config = dict(
    norm_eps=1e-05,
    qk_norm=False,
    learning_rate=0.00122,
    max_grad_norm=0.5,
    warmup_steps=383,
    decay_shape='linear',
)
Each number is 500 + 50 x the weight over its row's rms, rounded and kept within 0 to 999. Layers, rows and columns count from 0. Numbers have three digits each. The size before them is the row's rms in percent of the matrix's.

# layer 2 MLP gate, 1344x512, rms 0.066, rows 1314-1322, columns 256-511
106:554531522573538505613522504456437454469530451481500529483447546496586584468400564502422497608577435528592535447534493514521493554478529593505534493492452448547472437514457447440418527520529455557526521484557378582435385514504442428516557558441504441454530391490520507436526511587522485485515475433517562502477489472499464449586494456454541497425513522581534536487524477503424539465522440521549465561599428480537457503468558633422443420467468489525439603511541509516554488411513484472539411540542573479494575558498512590514453528451463553459421487493481390523573541549514388488364472583472471545536489461520548551522504529488549406531579496440603380439518542514507508505585535496466485438480541452456515515523431447520427470532492503408573540424512437558507489524525502
102:627467588537521452451499556574509377474490464625515514533525479465483498531517464379538533521500501398407457573593545529507526551412512516495522529509554472399440470549465472525425538503428579514462504515486572456504429531452520581452500530541583523513565465546500409531557515448464526530513557544390539545378450491491414515564451433589545598439585528501461520566517442455565415459481517522492535502535470541491522466554536560515478476510416498525491541575413475459495574575463598502539550507468527488485572521579485489511564402468472528473484429478480430530574556546524501390454420533542503524408530482432520422464459527547490512546459512493647421459425500545526523529465587403460463429506456509426586598464474511509488497433527557515486466435536610518420428581520368
102:633471552541470517480496483567462467435425553455462507509387519582413510493456515483513489532522491505513468501539585533491536501567419555589489533504510455579549558549533397416522475482468516520423523541467471464493415582606535527445515442560534548418465436420489503388547504500556498614525427557430520516441527514501498484619495423525568507485459484529530527463518494549505478543522375535551486565467425509570481477527551476400579553534524516493549476478527454528471525533550519593461577502471509649510553513479481449529452527518472494471475547475586421478427463524508412467403500513488554517468487503484465469517518567531439465482518527494510456559436492515444563516553514435495501481467563473565489475418524433467462354471550528481605545509567567601438513538587422
097:527565438479483601467568455572602587592517431513531511486462475498535454428509462476473514506476411524404546544538552478473440599550496455507497458531456414529425562417520557504567543494465492530545441595458466487501529523458522470478523520502551499424514514446588421445510516451484545439471504495491414513441512455473476535596402565426520557480453473405620489476392495560478526487467507441482547512552572423504435434553471448500436513590527511533522486571450522420488506521576498430507410497531489592471436416419531411376558480582525576417449445478543480441444484542547512554529483526521465594531430563517483491389392510528515437463509509557471502454499496483494564417491458568539528504504540455510539523502534485629450486437425478428551508529547556452579460447443541
105:584558479534539428370487484534554464507541591585514605571488478523543552464547494609524473429543500488513459561557472574498597494523502467507543506561521507511492589541511516543502509392507445469613497347513452455421516499444578515617467534450590472413495524506535533484499465493562508499448521402374463478447446485432465435490532537493524552364546517504583563454483499485477484530507486477541509536500487488522526481496552524456473528474440521404408524435458568505469471450441562449570488553501581532469459577431475535489558496462488552374444394468470443476554498562605456437521515549516553508519570483417447505453534590496503494472560533542557371488574484514395433514484465446468469467544583483519476502526485537446361491507490494549468530633473525468523444496515548
097:492462516589502477476449471552512462509514599530529558497504514528467535405510451525498455516545465469466603508534460454580572482547501573516409495611447522511516477503516582516511480440444517550507440487491481466495583422417476413549544376535446436527507510477532512489414543528501504514506581467563422510496495444617490528549626520441542492663475549429527434492485442492469575431492505494567445585473583563503446561564517511445479478416397464564560436525507530424537490521529611524562497453503439671556505510444455496509392486512472486449502505515493478480502544559556587527498556416522552476545398578486475468489540493537516532544488545467443560475419512397512487527335422482532568512418441457534490489462555488525572554541386439454439545512522550474476518508530462
097:481483490542484435459445507541572464589499516529439477416502525515441537447628475491589510481476513490581465468518513532443601549518456561495449491512442534539561560435566502527465535551516452513489575528502530507576490460487475496534439483510573505477596599520468458463391496521602513570492529558502498439523429490449500501492487534462556495521477450474434559435563551612499458449444552634540541530476557638400539512553480510543490508486491562536509516485546500491513529507613489526627478463462552528451511577515471452536458479473552520525429458442589453440529468508476413503547533651439551621485504542517533452468534521497526524464445487554517483498549457503433557522451587427545501508471545485502573417537492491475496448596458481558578491534437517495558483480529453
104:560521483455490461452421524538538436446549587490554486479545487584466554553432494409358506548487493472516537494450463479535527515484552480381545436438473493501477509500464478616456475552474580466450513540450471490570537550544512526520410519584443522471449505484506529420442405574570537447429445490437519452488479591493535557449520557472560520503621522489500495512504522430542512536509553544618460519526466555488471568544547494513560508488474453521467544524481396512528464490476527511411515386456531614443553456443487447493574492530535528497475510547530483480550497538467493514513467577513457502400544486423515528592479547464549537521525458443563462391495531502485422596546570462472492465483528520485545586533518527493619393542516507486483446431436498474545487540471607
105:563471465503547462530454427561433502614470505476507377507570509513474564472535505455498508552522527440603477457587461530418572532438528470424571433538512428522536492527474618508506530519452558510482548432475467505547446468542455485423542454619562473536590490434553495455507507556415556464487555476474537526568510484541555391564530499471448541613432549494561405618464482495626493487473485455491478552521538587474511511556448625453488577477429468506480424546488488479615527494465508473587466475463525448465553575438546400463392494524479503515494502478386483519491514473478496593469416528496424526479452499574479423436507438578467489519489458490505460462468432447462484546499413520435497577548497454553571518431546523447472396484449543456526567472532516557567539511456435
# layer 2 MLP up, 1344x512, rms 0.0664, rows 1314-1322, columns 256-511
109:560469491460478464558410494527485474478521505448533524579465399484496525482520457487478464477513416482462472510508436559528466524584499491523503501547562519453532548581518470460480577531481495482521538466450513530511450487504490468469429534553434419483565486591509515430479567466637490444531503518464535475502463504458508456558555581481533422506496444562409497484493509546494428448464520567481494512513547463408492447501509557436476361473633552503466427433527569444511505520464493541561517509522562507539444461527406611521515485443528461545415524423540418471438515526534431495423487515476528471489618551586442419497463430451532546399559486533442501443492459459532552498482526558514469478612536496469465494438479469452568426475525425580547556558549532455568474487516505
107:462527501395480524448536555518522457473453448440459583511476455490496503506481440490468516458512548476510420514534422507417478486485576457490520444428518510444503419473542496455542471467533418499436504467486535474506531387532502516486486438528482499541501531425534532491467522499464449533510506532548523418523486443484594460475461475499440443490507406524526508485505399464612551505525561368495498607484452530504407480533478466437425529517483479473521488546521551427546542457485527486452429477526557430481404452488452507425465465500560516486517594545520438611400460478513539574501414556492476479424557484503481530508416569534617406472476473509539492495435529514429453460374564525464476511480540488582478467529502465603556555523525332442375501522482442579526438482472430
103:442472531530475623514476505496475555491472479527497451415440543435442563571495601483394547580560528487489445573561524456450479499509414562531486506449459542401490569505432544508606504429494456452505458460483464425464533493534519546494460487376549559610426499447461486610570549463451504419585443507557532528512450511551564464467504445487502463482544549456548541497525606359475511560495380522488569546533565508462404550550482490509543519438500441439504480487486494521555506447535376406419466434516499506459564447475571462452489554468489462534497476482479440598499486509459549460549495519461495506473432510560537553478512512464528545558480596652434444564528569463456502447499520423535465493426451478427546494466552485501556423461513488552593456552496494538449483485517583
094:437472527410543533406446519490517506555522504504514493494458523519447503516426474464442510473510499550487530534508526461501496498477494594544510429446560595525531567464602534543532499619489510543446523538485505492492430461491454474500452539505482486466519452466528512511546533421495528575543442470530516513444523488468454621413473515447524401416522553473547551503496469506572539573566631473494479512471558512560527541402505530588513516497559399420473491510520509510417488473539517528463511587615469561508453401514648498452489622566572509531468549507431475502518472429490543520517523508472528419432557569367513525520498539424559498493497480544468576480538592594488441506536590472423452555591485522558520494516575520394519468462506505577500460519527534480502526575483415
103:526504451422503403540399431603543526517488566434511498579452578469558525543452521536487643424418572491586401485567501546482534485520502440425598478608452471460492503473440486525516450451481516468475471351477504488404444491447494465446528500510483340481391469535514477558527480486545524507483555505534508620461524523506540447495552548500524540514493577597495441592520449461512531392534465459545466565547570419493487435442529562504483469485520572516401464470508548493507521585476538394469516364554456530460565511503507449499498405437490422503533589453589501517568504584530545475613542506532541476570573538487472542551474606526514447536487458486400482463611511474472511443544424532494465475517481459491470487532523528476534478404442445439464504545402588474513461517535480
095:370503482471457525476542543456574422539416578482544460527517491544530557425429497469483499583565561456408539524539360503467496484508560510529529566467525428417453475536484558587513555464449521543475424403445514502530459411541462518538447456509499488578502516498437461489526466434521536515539496549516555567488507552533471329497543502488507388485475555491474533438409554517542513525425569585563586582510575565506532589489452425489606515535521496505484494462471483541586513459449437485438557485461532496509468392423569542580492535452456528480470515499469395468495444560539494480456591511484507561591523449503566636443466533447461429501571478462549452465531539582538460530429459438460438538487523438544489470492560557533581549438507489487453444504523541532518532584613484
096:463460530515498493458419512447624473608527504506484546441467611516451486503569582537479596477506427540586535476386531452460529605498457493549439465508418500456512503512576490480529482462514393410443587523531571462542460549546479482470570415519561511525473386538443583461547479525471497488527521464485522468507568579507463481487470482526427423433592554518455502484471520510480372512524473502443527500490480534497516600448509510466415403472580515557496467474496433591486468422594510541521536509501518500539491514513469524534578511494495519501468571473556518446484591517512579587453566522444560528512460531458452571597498564444484466539517607561497528510410527472476538474417629489415513585425505540534496507512423511359479526500517530555467431437536437481517495431503572
105:472612524501500405460449575422582438527479502404465509406544500550475544540502500510534510477527469449536477397488585574488505542450538406496540447406482416390532525491570404487474532478499528495516470531489508488507551456512461530532451447366404499538495570462446437534497514526450385419473626491399479502440507544569461530536568490489595446456529499417491526424517491473480381525536549465545488469532476562484503575435556481460504491495441499528497451522412488497536462476579517461448595508498473507448493441475481525517610536560626569423505541517470508511571512578454461472556523492434450507503509578487515488483450551480457547422480488489515525524530528493492518538427558506494533551550471507547502423503550439533524556452564413560515559524509507488534477484489538
103:474503564527597532473533476460416540445498483483406473575479425540600585456534542533410554434505553469503540562496551469482565540622453482498599412516522510419467488503504463596482465562538473492537556470480628512581494565507530477489502514521502590458483523578521489559575461416544491446618479429563498540462465583540473488419429501443506462508551532508484507591537484556404442535565479487559496569590349412611403464420548486407551584587561460527476495488578505489449446529528516497492465404581472466590509537503495499476526473423535499572513490424476497502467393644491554524502482541482517500461521499425525509553495519482543380517497468509562487516446431405519538451489514470488511467506376540555547498567426603422394545580511585548557499451498484480468535541477537
# layer 2 MLP down (transposed), 1344x512, rms 0.0594, rows 1314-1321, columns 256-511
110:487404481549582545541462486475545531517440458463549421591444509509486502541594473526553547500454475522409487463566494524495541471474427503504487416433482511415506432469486422492519495510617498527387524521530437442493565497614477496512442523492476515513424493556480674455488460511526385351487519499516548559533519555466528548468518503526440494440568492391386526427448491481498485514504423495512506529453521517434467501516521518454505489561430521530474477468565500524513528499541437411432499541534517465444436548508504527536538420402477492590529490470535511515603462446521529440547425521476502562480570481489369527472545552450456480488466559477554506510640464451422468552513464406436477502566450567560450352537542605548439612494516487543478505516563413431491456512457531
106:556477566392547513454523360502498504443507501477442569470422490438559439513559572432501455500457568494501517585562450410474527465498445443445543424512505535479540572566465491553419540417515508558497535404488424454549445491549398531557388519475489425479418576480500508484407616532548466421540471446529507592478404485489555593521530433462509495502497498544460497494518597452572480516481471464526480550476490458516435489540549525404642452502464562335541622471494550487490431391487496528459501512477457471478441498566507565508508473489526512535642464479532501465469516600523592440510584516500543481561527532483518442489545589580464583530511554577521543495475430496415473458439409456524498574499445526520392532420507576390454492509484465543456475459484548381543533516486495
103:640565584458516539386547511488418574531649449506524496532490480487444520530496496419564440453584623515462457405585503549504499470432527521553504446488509454597476497520517505424428494455515483486551594396528552518551494440538472403467544502475593506421519504445501499467462583563486519533528449509467579511544561561472459535461533454465488558458475506496491500402501516470566465467502603487468469463462488540451501491442582517484486524437404511462547565515523498471598402547456463474478501357392504532522472485404530510390478500568470523494567481520459443456570594520457449508442530491615492448478509596477498446474521471540582399461534547414418416475451394465444399478474515490458505495519477537473501584554595403510515499564526515487502520540493383507520471485557507
094:368503502593517450528486510384473452455485504473503548492570471438513519517532489551519507545392526482560465466406451469522494452506584431428482566565543452466546352644441488580451567407513437430516506467471483590518464545483538540503534511464444436559486490511435495551505410546509458458534485548482478498519508550504505486514566431565504551443513570592488511557579536434453466537470451557500544494514420562533513547490422544489550432385445477568548520474539516573614564556542535482557503513388466425470614651561430521496396391403550492559538532430479467523546467463529454505441506392458520455533467554578437507488444469577329590498506447475547488487500433525508419555509427541476568495538489444463495428465504588470548491513522443511404567479446430531514533499573508
105:427455640480475601482555481429499405501475430487522556508527489504567538494491521476551544455524487440443590349460458459545463473551425523553511541453448456555544529453530500513490552558503435502441377549387477494549575580557428528537478519484451441452525479568536592355456524448500448505567438512438476524459534436483527540518432522496550550459435433560487441469547548453567534479548513535546477603450507513519522579545491460548480504469481458479544512513428454610575522414488562464578474502488529543522448495525458497476468524524533488521522531500499518512473525504504420553468596560483487377463496559510527561532511472497551467485462450436496516505346490499487510490459527594474625556443464497528535505368551428493490530508596539539486462422573468496525510477495429
097:851570472533508471589524519546379453452564513543448523453471460534464427515569481515534545507481456511502508496462544505528540434537496494515531537585588607496529437481432444530439566490535369492542581576515474554452451551461508492552446477557557524526511516487529574521470535504486610567469570521433509415515561403533526555518496510442496529548536512429519531524631410472362563406484505566483466509448478517463433579574494521479455442503388419498471473458512428496454454533467499481517506442518544579476509486511435478448501467567551571564493449556526493542493430520494504587542401526411508508564453537520456366593531561491538508529516459488536516615433468466449490399452475453522593500449489498433512536528473453432520501596459462580489477460500475462526485468469494
099:669508527426555442506494491490407521449479463681497531462430505488465527544508479452558499543461556421480463527579455534596519476532534412503559450456603498548411504453497477539505420450437542511488443462491448564508458435535417535554439560475522492512474564555627520431473520528450506514526455476533550404499515476552554472539575532441470553434443466503557537426444574519521595547521560486524517541480543489371507530478551444506470515477476565488562498459499536506520469461522558460474563483439590459504511515500397508465483398547506467426552503540397530634568614452535533419513489512511507547456614467544499300430472497611563550563484489495462490494559541550546450409529573469458560462517530563514520489488517550507515405495523568477481546530533483506496528466570459
103:439456518480496509488485533586468459474488486514523481518357522504537457570591500498577528403583507449410555508552520513540475528661391538550478458461520449427559513467469565484535501611497464618522512462451485499422454584456499451529470555576538496506597547574440506508483522501492471422492490519467442444456425506542477388528481467366488508474483597499516480446512594473481457508475561512470515582511509486559484550480603476548504465538448549502543514521485472419485476570486536563584444562478486500508503467547537546495492510482429408528437405442462561414475426459502527541482474523473536583524575548534525515542454437519479515529442471536562487607476562482460399474465499655472464424504461446477548524527481531470407489497495592591508595490487497519597425524483437